config = dict(
    n_layer=11,
    d_model=256,
    n_head=4,
    n_kv_head=4,
    head_dim=64,
    d_mlp=1024,
    vocab_size=8192,
    activation='squared_relu',
    norm='rmsnorm',
    norm_place='pre',
    norm_eps=1e-05,
    positions='rope',
    rope_base=10000.0,
    rope_fraction=1.0,
    qk_norm=True,
    attn_scale=0.132,
    bias='all',
    tie_embeddings=True,
    parallel_block=True,
    extras=['capped logits'],
    init='orth',
    init_std_qkv=0.0392,
    init_std_o=0.0,
    init_std_up=0.0392,
    init_std_down=0.0,
    optimizer='soap_variant',
    lr=0.00394,
    beta1=0.95,
    beta2=0.95,
    weight_decay=0.062,
    lr_head=0.00582,
    warmup_steps=117,
    schedule='wsd',
    decay_fraction=0.882,
    decay_shape='linear',
    final_lr_fraction=0.1,
    batch_tokens=32768,
    seq_len=128,
    doc_mask=True,
    train_tokens=225100000,
    steps=6870,
    dataset='wikipedia_en',
)
Each number is 128 + 24 x the weight over its row's rms, rounded and kept within 0 to 255. Layers, rows and columns count from 0. Numbers have three digits each. The size before them is the row's rms in percent of the matrix's.

# layer 6 MLP down, 256x1024, rms 0.165, rows 217-255, columns 256-511
107:123139135118138098123105112111118122151114110115094083132136145121084139172125210108117114127110105168146152129108124149091108155136122139151137116140134104152094132128120127165141157153135135121107128143095122130108107141091098121097107110127111132134135101078129145119152135133146108143112083152098091102145143161156138125100133179099125138091107124106130118158133104106127104090131126149172154121157093118100105123101167183095095151106119132122078143128106131133107099156114155158163095143153126119136113146120143127136099157109142110131095116128118118111115150151133108144167116056109123129087147131098162105157132123151122092109161115118140105135111120056112125143120091147153118118133137085082111119088141107100156122100108163120125126147188100126146101134156157
100:108115090130141161122102145097115121124148118144144131129106079140171154150127142089113121179130118136100148135118175179128091131095127127138087117101153107126117108097119115165126121105108077140099135145124160127112136140090137108165129127127101071107093100155121133124159155157121171132131106150126111110121120137096138121157133128130147150158110154162110135124122110144139076124099161133118140142123127132130116148159116134108093160122117123136130132113109078129143135146141147104123116087118111166153149120164160130127155145132173103141104105129136124099126094142124151130113127119157103153067103123155073131127126134099095113114163148110092081140154091119170078162170136095120195180126121161112087129122137152174135143115167130143108138147145146131142112164120111
104:154087110103108095126133121099143143131114125132144118118102131090122112142097151125130151115123100119113139122118130165132097122114104135089078101122146069185107130113129116090130153140143128166167088134179125118127156116109113134128160122164122104137138135139132144149146166146153143155078139107119104115116155162106112123168133113098142149119087087131117097127143122079121137128144126120107122115146116147116114112101130113120161103149123146100101114127122120129098093126109110128153104125134137124146138129129104120147106145144126139124119124133142169136099128122138155116163121117157101165142130167155108147135128125100137125110178120120131119113102152116096151152127096130114148124107154141103117156120147125109130119141130105122118126105136163139117115111140158
113:142130153107120140130128131125152130126133135110087135141099131130140097128115123162170097089114108136118094153110111157091175132115113128144142150179125130140101146113148120125162152108138125144147121150111158125156145130115124092134120130158108124131126133141173149127150162139133150125131131138117131138130078134104135139099128131138118126139155091151099131075086092106145149122141114150149147137122086136092092136139116120115154119125124154138145141111101120149115139130120088166119165113136129100152125133154154159115149089183117113090109149134145156158093141140133126119154136080156188121110101127153118109105131142100110114136145176120097118050155136148148126125124126123119155158119117183126128122152125133131115150101133148108131127150119160128112140124144127
099:079133089147118138087141135126087118121131139148148170108128095129136109158076145141113157126121107147149147132136158109128181144122130131111070112112165125156055156115161126136141119138145119091128139133096089147138122118132096116171076070114144158117157120091171110154073135108169094149107137044136153110152169096132162168093118089133111129116099120109119109149096154095107111097120107147131132111107113133139110129128137118101129106110130119113096167092142098110089117154138125131136076116124094093137138127127126100103120086135152112110127140121112128115119096115121122074105095128103104152109109140115097132152151118155146082130108115083143124094163144113150123139143125159143125127133128088096114146135106157103103129079115150131084124149133161130128127097148100
100:159138143155099147163121109101136120178133123129143115128142111113133111100096125164123168143118153128103159151113120115133134157127122125135107123097165157144138150131092123102147114126135126089121118114152110157142139150115101089156096130109171138128167134162130129090157159119111120129128100145125123108122123117122112115149167131134155134093141120149129125159147117131127112168098132089143198126143106121131155118135107132150115149144104156118155144129111109158062113133099118124130124138138209112108135172132046111132135136159111163130159075103141115110135120175137130134137135079129117146098138153141140134116131113130159146099130170147135100148120113157115104147106168144142151157161150172137163114137152173136123117140154167153174041111102108131102108083149131
100:129126145148122153114110115167128179168095166131106099161121140140119057144160166135168101130152131118154134148128105157129171120133139128163115164110138134156151132148160147071156098152120148175115155102149134113167144168082138093136108126153108153087152119148129126135107133113110122136126137151113101149165138096163128152121116152141148085119125183116143117139137125111163095136126157130101146110087139153133130162125127150157167160142097141147133116112087113125134122109136148177137108131132170147163137128153121145114152141117116142110114147127109145136121115122123160086112118120100118111116144150098144167148151125138130121139147144112129150182154168124142164157163135101137136113106123155116140171081151168118133129161114132152125109125127070136155141121138131
099:138165170138164094123108114128132100136133138100079124110101135143134194150093149115133127123133103121148144086130150135137080148099148122103151134123149139099181175118154131117145140118148147130143137160112127097136166120131122126133158138146109126151133101148112104100101109119107133119115115085154135122105118146128130114121151152142130085182153158107165115147146142115157133121125146138150148150117144153121131120147132137184103144140156129078102119143119105152162153122136109168124175216137113151092133106127150149146137163098122141162129122141125133146176121135173159144125111086146139157096156101164116129135152116156106138087154091149070146116082109157146114122124153096125097160082136110140201163141123132128148133145121133143143101123146162125109112105135121
095:117130136136130177127153179157139113124149173084155132142156168108138193120106146148167065115168081143114138117135093159109133125160150121140135128166110137120183086138153147103126164146135139132153075112142141067174097151158148193121132142118119146137123120078155182157112155122096135135103161134168127134102113093130098083100137147106119105148110156165120119151098125125132120153062119093152109157154162116085147092088110135114113124175146111113124163149101094117114120126143154154139121107160146123122170109144108141143135150140130110130089168109122120143151147160133089151122115166153140151162134112113133124126121144169142098118133107122121100160157101140118139128073144133117131127160137079138109108126156101127146127158163089172131155105097102125119114105107105
100:131149098106123148090117123099117140130109080145134124129073116090167122149140136126103141110096134120121106133098117137111106152123099127126136121125179137156141099153168099122109132096125125152112099158143097110122127128117174109171122114152112134115150147151094121143150145109145118135131101135144141123128146104147123116181141130117144154127135185152192151141134128123142120095139123169106120161134144120119114110153165119098180120134121141137117091125125146094128148158167129154158127086075120128131105133117118114133139165107118127164131115125109135115091106126088142161156137078122085135130140107111112129123108116073172157122125111088134127126158111154137140125100126133165150123091103142106148174135130142111136110114115139095112124141146105131149103120122113
101:129104117122126112069139133117108116112139132147148088122137127139168107127111104148123082173122140139184146091136127131106135117126106133083121115123149186143131140099132100153125116097100176089164107137122184128104113105141171095118082133118115136100120147137077133147134090100130081129118093112166116119151136124105142114107149172120146104131125165111164146140113104112149126140124127119125117106142114101120108113106129159132132099129193118153162115117136134127085134083099126070156120188108140105153134137126138100084144123132145120092146123112115096155158145135142126144155108064099145135095116095107127166165194136141080138128098091168115147149147133157125124121111136142136098119116129134135116161179126132119124142116071123131171148135161106129125127163124112
103:119138104113159125099136133098107145138118110117128095147172089113162109155140148120124131126131128121155153138139127079135124148136141122139101184108076138117157116156142157097132123152156137114131127126115158126117143099109150125130140154113161100129141150096114077110128128118167112110149105076154079123157115154111147118131137123155128151137171129122141099125143110114128112130107145090172100131122118110113124091123139137083106112147104095086127123118101124100116122142169120132142109128164111076136129093124107136166107107115106145152126119103155117150106116141171118110142146131124084121129110141131097106126127128129147113150125117138141092138121106151132079117121128123108110117130099117136127124105152087143137108099125133094080150180078160126122121151132096
096:100100148133128128135164121160160162126111153084088119134125117134106099122069086139095152075114116204110153073103127113172090165131141124133102123133114142119118110098142127110133129132118152133141135098111097137106143159100139143147152144181136118111095120139139138117154186091087173094076138129101102143127104112145113129121128163141115117092090097083123215124115159131082141142116112116149139124119128119114089136134162095097158116078121135102156133141153122133099092138145122130127147120137159110116168135156122113162171161120133135128163117149112102130106097158118164122091162125121110094130123142102146153137100114102123167121084133110117126140129091141076109145121132138125098112105139131114130136112126137163112144140109148166120107128154151130170125152107128
100:158159114108122118114150135144106119090154127105122121087126129101131083117163101172145110112142099140127113103109133149132125125122157127103120113117123129128113137125131159169134091126116098165124121145099133097112110139100107085128105147108116134159129113094135150108134120160146152096117138122138122166136123139089137130132119123112159154131133099118089091115143128122144167088121111105094124144087139087125169112124169126124153171105093120138150128107166104104087105109170164153134095148128102097104108162129114114126126154134121124131103151134155104097165113105113105113106143155103122151086140126110101143125081120091139151131139132134140141087111086179169106134105153114165115128064112155120173133160109139122137187097167092121135155092086126126079101105171097
095:170135120144121116169132170165139101149159113161165101113115131141095112182145106165087093142126136136101131105119131131133134130135130155069097113137172153124133173142149144140186145167132120141154135116124088159143054124106110137121103115093102127153100095128170144123112136140067139050107125140145112084160135111129120159114130116125152147122069136131134107111135116091149071109132128130107125123139164088148124094120140143131185221122117160154107156128147141141114137148148143142080110109140072145092150151114114109109115154121128135088090134148163132122114099159092146131128111102084138108094112127136155145107162139094156140104087111135152123133119159139124128155163146092131105160112131149173169131097110130111113077123128143117180151129165114120121146102108152
099:148099108094126130131110144138119198133125120117103140139144140134146100106167098131158137131118131149162142202129143139165103142136140136150135129158111167098118116059169119155152133137147160130155144127097128128145135155102128147145137162125128125156144166128138155126102162124115136149144133177104151151122130165097133156118120110139135140134146144130161166126167106108118131144158170086098145102138156163125169165129129106103119140130127142111114135103108114155118139142129090165182112078138116127115148083174116113107137136126126109113167154150167114147085124104132120136142126144111126121131159145138134153132115175138102129188168117108115155120163110097145141160153109104130137145163121126079108104150109147115142128114145129118156136112124148134161119150138118
096:097121105145151147105110133146097105116126158132122147130159134114145107131132164137111150148153048114101106142139130175117094138112080118118136141142124132134071141087140130112135130096141133173114138086132124146103138083150129070121127107127135116103112139102135170114102116101123118105138140074142188128113131113143149137131145117145141104156169136119147131159108133107128114124161137199162141122081133086126141103107127147066127150121117154081158121128114115154150128172114141135133126157144101148116183133113141144153140144122105133145137089142116140164152119149152130128152142126149162141136102157117083118094113143100130176164103188054088111118122158138195101113095119194115136103089096133148140163133111148144167120137153127149134142129132082129120152140128126
104:114151147125134148147122127153145118116138135108116141144125153091112168113121173104148123120123152105125136120122131157104154148154117136114138125133142129153132139124147148138109141138109102138121145115137098114127149089135149103084122099116120110120118114134104146151121165136120099107146148158158154087123128138138153104160140126131114112107154165129132121114147101115107046114126095118148086124134131159157138147128146173137126141143104117140140133126123099169088076119146075140148146146146148137158155137186114131147117160126140115156113139117106122198147140146128124130149112073108078161148098096140154135093112097131135099129146146128106127065099163114108110118110088110133117093121109102109106163140129132108116109081133105129134123133119169131131109127108114
097:112110128088085104155126117138122111119123124117137130122147121159104137116102118155117131079118121117116113143168113140157083113112129125098122138110134142127124157134137123111125074174152126159127134080117078091138133132094095153133175140132134097117115128167108137114142133090179145164137101131142104140164157083118104139135098108111121058120153107131108130117145114135102102145140125163123160148125102144113112153130054124114127101069087131092165115105096102128082106110119149129135105142090112097145100124124101126141179123132139124102128106158147094089162126163078101122141129098120133149102136140132178131152109134105142116155110106121104132154126126148175155145159144106113152087159163101079125104127155116108175143114098115158148116096114093132116134122139120
097:111143156141140130140153142138099089117144130171143082118166155114144113128132071149097107138172146103100106130112120132142198126125135123164125122103132134169104103120120110137103129106067133130132136121100087120087138121098112146165105144123105126145104127134141123120106115138095153131144112097089149136113111155133130125121141143150076129089185113157111120142117188169091142112130077154141141108145124102087163108079141106104126090098083118093108061134112096103130131164111127175131128086122141134099123127125120132131134148084131132146115158116123131111155152090108131140168104076112108164107128131127141116131121104131116098124169164089109128131113100105141152110137119116122182071142088102160126059124146150106154124115121090116104123141143161127134074099166081
097:148141104131161126110165104118157117144153113095123087144112137159196157114109144109124124113123155135118120156130157099103088132121091123113136113109113131160108179110151126163156117089157109139149133156146160140120134117113108097124120116109099091170143149139115130171130151101114134140122122108117102131115111120129151145129084122137112117127114146149135094137158187156118142138110162110111129130154148122163144111115118134144115131118080125122137130123112135149110135099153144154132149171174127099187156114121163138122140136141117116110132126157131119065117146103140105152115158111108072126132130128131122129120154165130160106128145125104114161158174145150114111145133142079142121130160172128137070139170129153129104139116097158133105125134141122124160125161126193
103:140116152122099126120116122162100089120098097159169132142151135131086078109156116095113128149130126124114191140137165139118145147077149126136153116139120111113123168147157091117100091185128110111123154150142130144173128156129164146097076090133105132111121091132106127127163093161089135121099139110097125142137136100080106125127158155091116153109124145166140114097164134134125109117117147146118124128132103112127072113150120187094126131143085132087104128156126093071143101129140120170107145161120097147121157130121125115129135129160140118147143161105171138184104114157110129151126122125113166087089136116147125086173145147111154096082128128084158116143146120135163090130122143147112101125131124149144107118085094122129119094101118109123130135151097146132096169106135123
099:098159133167103086187098144129094145151137118151143159136103148111152142096168143131124132115125117139125139122120110074103138193136126134130160101099136131180163121075118127131127134139137117129092160125123130134134119149145134161131130160121118128122097130122123146051122126140135141165166108162153181100126120103098142146150091203145170161147093089137135150148168121127163104179118123109108116111120090130128124082137110154117084096102121129155085138145138157133093132143099104089139127124108126152097084169078105094125120146147110101185138148130099106118171140106120132120185112148182123166138086142152141094098116132128161139135145120112128143135106090137136132110126126095114089128145171168134155136115141134139139116141119096132129147088092120127131092122142157
098:145150141130084109119121099130104122113148123150175103132152126132137148153149136122090195112145107165146109103142122137140130132139119122102166196085150149145112123186154115126145140152125131137162143107107099141150107157121108108127184141139107132142194100127105095151099099079153138146114169124161098112136139121080132126102119152150135162176163110123157184137098141124106132123167177109123126126177143163115152108115122114126121092089153144082130097136136137179138161133092141145142195123140133132162151156159127094114128134150150147124128170129109084114126150091136073082102128125140135106149136144122143130128127115113126114148088082132153120117128088139111126136084140077147148100118106154126120110168123112113111122143138120126135092117099128121152196140133164
100:126139096103105138142135110118128177154125148121072150094167127104150088132116105130125112126105127121167087130152139088103106150140137114153114129146160115129162104159097159141111166111138145137142121144156133107066110113102111147101134128152132135152096114093103115122129090123104135093148118098115080146176121154099146154149124075160123146096140079130145140148146137129162104164094074152150095128109137116153124124150130107101168083147097132079111105134143122111117159120122162114127150123166160113105140078132131106087107092162134115083172119086140110081136187157118094148113068136101135145146159179151118137097123108105151111104104181121137151101120140110110133129134136084145097128148110132158119124132127131137104130138117150083135144101101089130134106166125095
096:147125128131124162111121138161139142075129145142129101110123097119144123131124108103098138141138128109132112163152133115127094130141107133134119128154131108110086148169154111149114102080146146137122154123107137108116136106139155117107111122135108112125162135177123105125128137109132167125105098111123136132119133102110135127168170107132117118131197137149154146116146124115075105138106153125146102095117135109167117126142179137130158105100110119092124104127096109115132148178077051152142133154158118101121137111113122112152101108097107161086116108104162117140129102178116123149113133067144085152151141124142089085179095139145145133117125129111162100100136110117126107113106124110128129137106125146146130131132145109181144076147135123098107110138106107123085143099125166
100:129114163114127136099133116123126105116129150146144134155159124122149110075171132142116091158107130111142139137097087115151137158132163124080126124093112134103108128108142151120118166132162152147171161172145136133105157111131123199127105152178176146112100127110116115160082126142141159106137115124086148116154101119119092105082108105124128147119099127138083082145138115161187137152147129156076115194141178113116119131136136137131120094125150108110077109102115140123164127107146151109153115110111113101134127132132139149110119118136162137118136151124139187121144101106164150162132101131128152126108094130095131096158089108124137117109135108125130110152166103116119095153159130116155128141124131096122136126111115130157114107120082132142096116137124125123148121145147105
103:152139123137159111145140146114128117119127094128141138141129135134158153138145095103149125097141129108163156154125121131099142122099112134105090118131127134142144130121137134106164128142126097121126098155114108150050094108156114148119127158155128123116087131093135129097130180092128107123141116161121088118103097160114114101150122155097121129144125144147105133143144140128067094120111132097098119146138109111096148114135096142105118141116139162116153142126135075152117112112091127119149112133138171154161142151130153129099148136132067124148134135151138127137105154095115150154099107110075138141139120116160139120160121097110128131152121151102117145109129112155154130097126131111123148112107169147098094132128152171140174150169098151108140115167104145129112130117156133
107:120139118144165165126129141097126148132118125194140125182106100126116144090133147148124132139107124116171137114172116124154164139166128137111147122125109127124133111137148124124141139144166123140128156142122118123123104187107137142135138118125125158111118152105163155126114153141132114153095175097124174117124122153153141141133137166123121121119130121164123167108164161150122148169118152092170118161188122148123145144151129162127115176137112093136125145141143162080101116090124162079102106147130170135165155152147131111101137090149107118126113136155127125130130140126120142151138162136142150149155102152127135142125125136136171140107140111135102108163139116170140101147102136131092114145157145123144054139102145163134141113146127164142092102158124153122143118117133146
096:115169114137109086093118117131129107148146088169149092141119131115131150167148107146157147127113153090160139124136121110148160137105149122159143184179094109125114184113153111193114127130153137110107137084113169119129117163145147103134149150120122129085122140148129166146121150141125126094104149080142102162111140125127138135125100092147109171145150189137121098089108113125131155157121125155104168113145158135120145114153165154118138086165110151073119121144131106121142084138159140124100158106128085085132145094115114128077128172115127088109110080150131140168222204105094133132146134164141104131138129139126175110173114145103128122127132127093116106133129097113136082150134098112117157120097081116085134141082124172112102152110112130069140152113180131129057182149120132
097:082168119132107152133116144070110150135137139111127129127080160130128169143140160130145147148141126083176157089138089145145101136129121134166121100147102128090077146102098132103099098124092097121121137149186130136118171111120130136068133125173116154140130091131193135128107083155120143132094132097162098136157109111139091107122155139100165136140122145121118144144131116149125149148150141113141130134142129115136111169191113139173147134137096136142106129158124125124179107105122119122082124127138087143153109171148108137120131157171097120115147104163115166097132085171154156143189122169129122130144102086120129131072120180192131093140176121079143098120164159130123107126078140098143111145117129140074127127105116151100120113114126141142125129116125096125117113140108115
097:102087134148096102100100130134122130107125139119127146099131071191093158129123130151140124153125144123135138199122150138095139137119101115104107127120129159091072143105112130142162110144122116082118122138121132150145095160143104106126113127133112147108140130150118122106153136187083126127121185126141136063129092138110123126133144117113110123131143144150138122134157106128177130164168133111101081148100105151154130150102144083151117117137105072108104144159118113092121087094159137149085160114115142128158091103161117140123124098122115132100122143144137134094122133103136121132183122136128087162127115162135114119142123125110119107109109137108097118147172113093163141179129131082119125096097140120141111138158137151111147137112116134147161143133127144131130161121107113
098:149113142129125095102119106177123128105114138124123140121119151099149123215159112138143137123102105161132136098114155148093116127136141127129166098141145116139162153125125101139165065130114140149179123113089130154154129172110079168149131128125084134130148130112125135165150138109106103094093115112106141111120136129129146119133106114142151072130081155136133129097134092200106131109104148135147159126131092087114139157168154135123160097141107127149114177140118141095137156124131160169116133167124156114115118157116143091146168105164100102120143100097066131124073177156128131124143136112144122150103178129131117124140148127141092153132155136123107156104139154125084101129146116136119147152109139147115087164103108130128126135130126116141158138150145097128138136137128112
109:160135157092153131108141107118138153143139127170104092117109162149124093116146151070122143106131126132103144127115117076069129125144125114172152128162114147157124137103132131085107129089103122124141132087123132144120118152120139122133127175117134165109103150150138159113166159121139138107100122136088116120126099141164132131123142171141130113092141123181126084097163149069123165097125109078142142108164174119143118132118118141152114125106158120131140126137115090130141118139131094127138171080124126152158122111131169154155131128124169110147154107120106118129107167197135149118125114134101139160121146105126148145108115167116122123111136094125124147129134117122120125104123146074102121084129105167113148142108143140155138128108141128123165119123134077129132101113143115
101:041099162132107131141153131141102163117144134087137109181147107101140178133139140103134094099140186156115142101125121117137153141163127125131115153128109132118133113115118154112103115133101105138101129120112134094090159141133182117109127156160105068158122151131132137118124124115117104139145121140078103076147140119114154141155128145133135161143139093129113140176115165192153132144172092138106095143150121099125134128100075125107112115114121142107140089139148106111125088187083167161175120138135134100158177141124131151133167123140139128120132159168101160096149145159123147140160136138196089154163112144122127171124136063126076118102075116145175135150171087114092137148151117124165121173147130104092160160123130133112121097162098189119124151127134095133168148124163148
093:101135130144099132126131100070131154103116157122109134173163124147134141109164150125140122135103106146054155156173113085155158148129092150098105130126165149153058135116114135119159150166136074157100149119123149117136169123093078160120136135103113077133142153131156119157127161123112098146110144136144124142105144123137109112104120154109104180142137090111116106122153129108129106146135095121153151155145103115111151176105093149128129145112131109163088149094115085123123131147098153106136123142123127134139199132105172121115122138181143098164120146137136154131137155099122123100109136130104143119148121172104107082155129136117124118164115107116164172153146143166108140135079155159104100131147109144117103128127127135180110094156143102116152104144133124115128133123124091
102:128116094141096143169114142098121142121137147153113118121106128142157136123081159119142173138087116157155127121121139110097081127174127129101133147165139134145121144121105125123142090095173144113124134117084123172119159096135105150076142148113129127129130141137104123150119106161156132157108134112121175164140122151131142133117122108092136142155171103098098149132137150098117122141089148164146131087103127153139150134104151099140108143116143167128135121112141176083123135149110174125153136116112184095104103210113119073140152167128117106108105154082104126104143197125098108133156186138138168133123142120077130115144132126146111159087152160162130139098145095137129134113118109119110132167165122148124118142138135117135109095117116132115139158116114149128119148155144118
095:135147162155157131160169176128133141086126155140155127115159145148134130173135179112141116089127125119096166179113171109118154134155153141130133098100137081131116146157107119147094115141184109125138151089159124145116152185119123100104140159156117140130108139111075157140119098098074173113119124135116154143113114137162143142103075107124145123112101160145108153106082127100052163110133107083116100128140124138108148151064100135123112129115099167163128147103128139143104104168108141111111095131141120100139131151140154116108144168141156110149123164110124142154111155091157122096124169120082126113116137146119102111150140132118106119108137142147136136131184116113150126142122096127141125157071144136135109133120146120133148119135138133114098108138164110122145123134118109
104:118114124130099110144113148143178112126115111055122136142097055101117130108109111090119101125093104117093112151161152088143107120157097128156102148124114158126137125128122107122138109170127177110145138106143113130145121107136112132135151142104103115102115129128119130129123119160138110135106105133141152122159139092151080115123087166149084129094103172108114130124096125127134143103134080128122150125091114131164107096155085132122099131123177165135118129137115120128149114126141096133134149092093143118143130146131151089149105087133124091152114159102137131122121143085135125158111125114126131150116107143162116067114107152155116151114077120095102141149122111087164113137107113136120168140131107121130140108137121111141125130141119131136146141087157133123123155128111105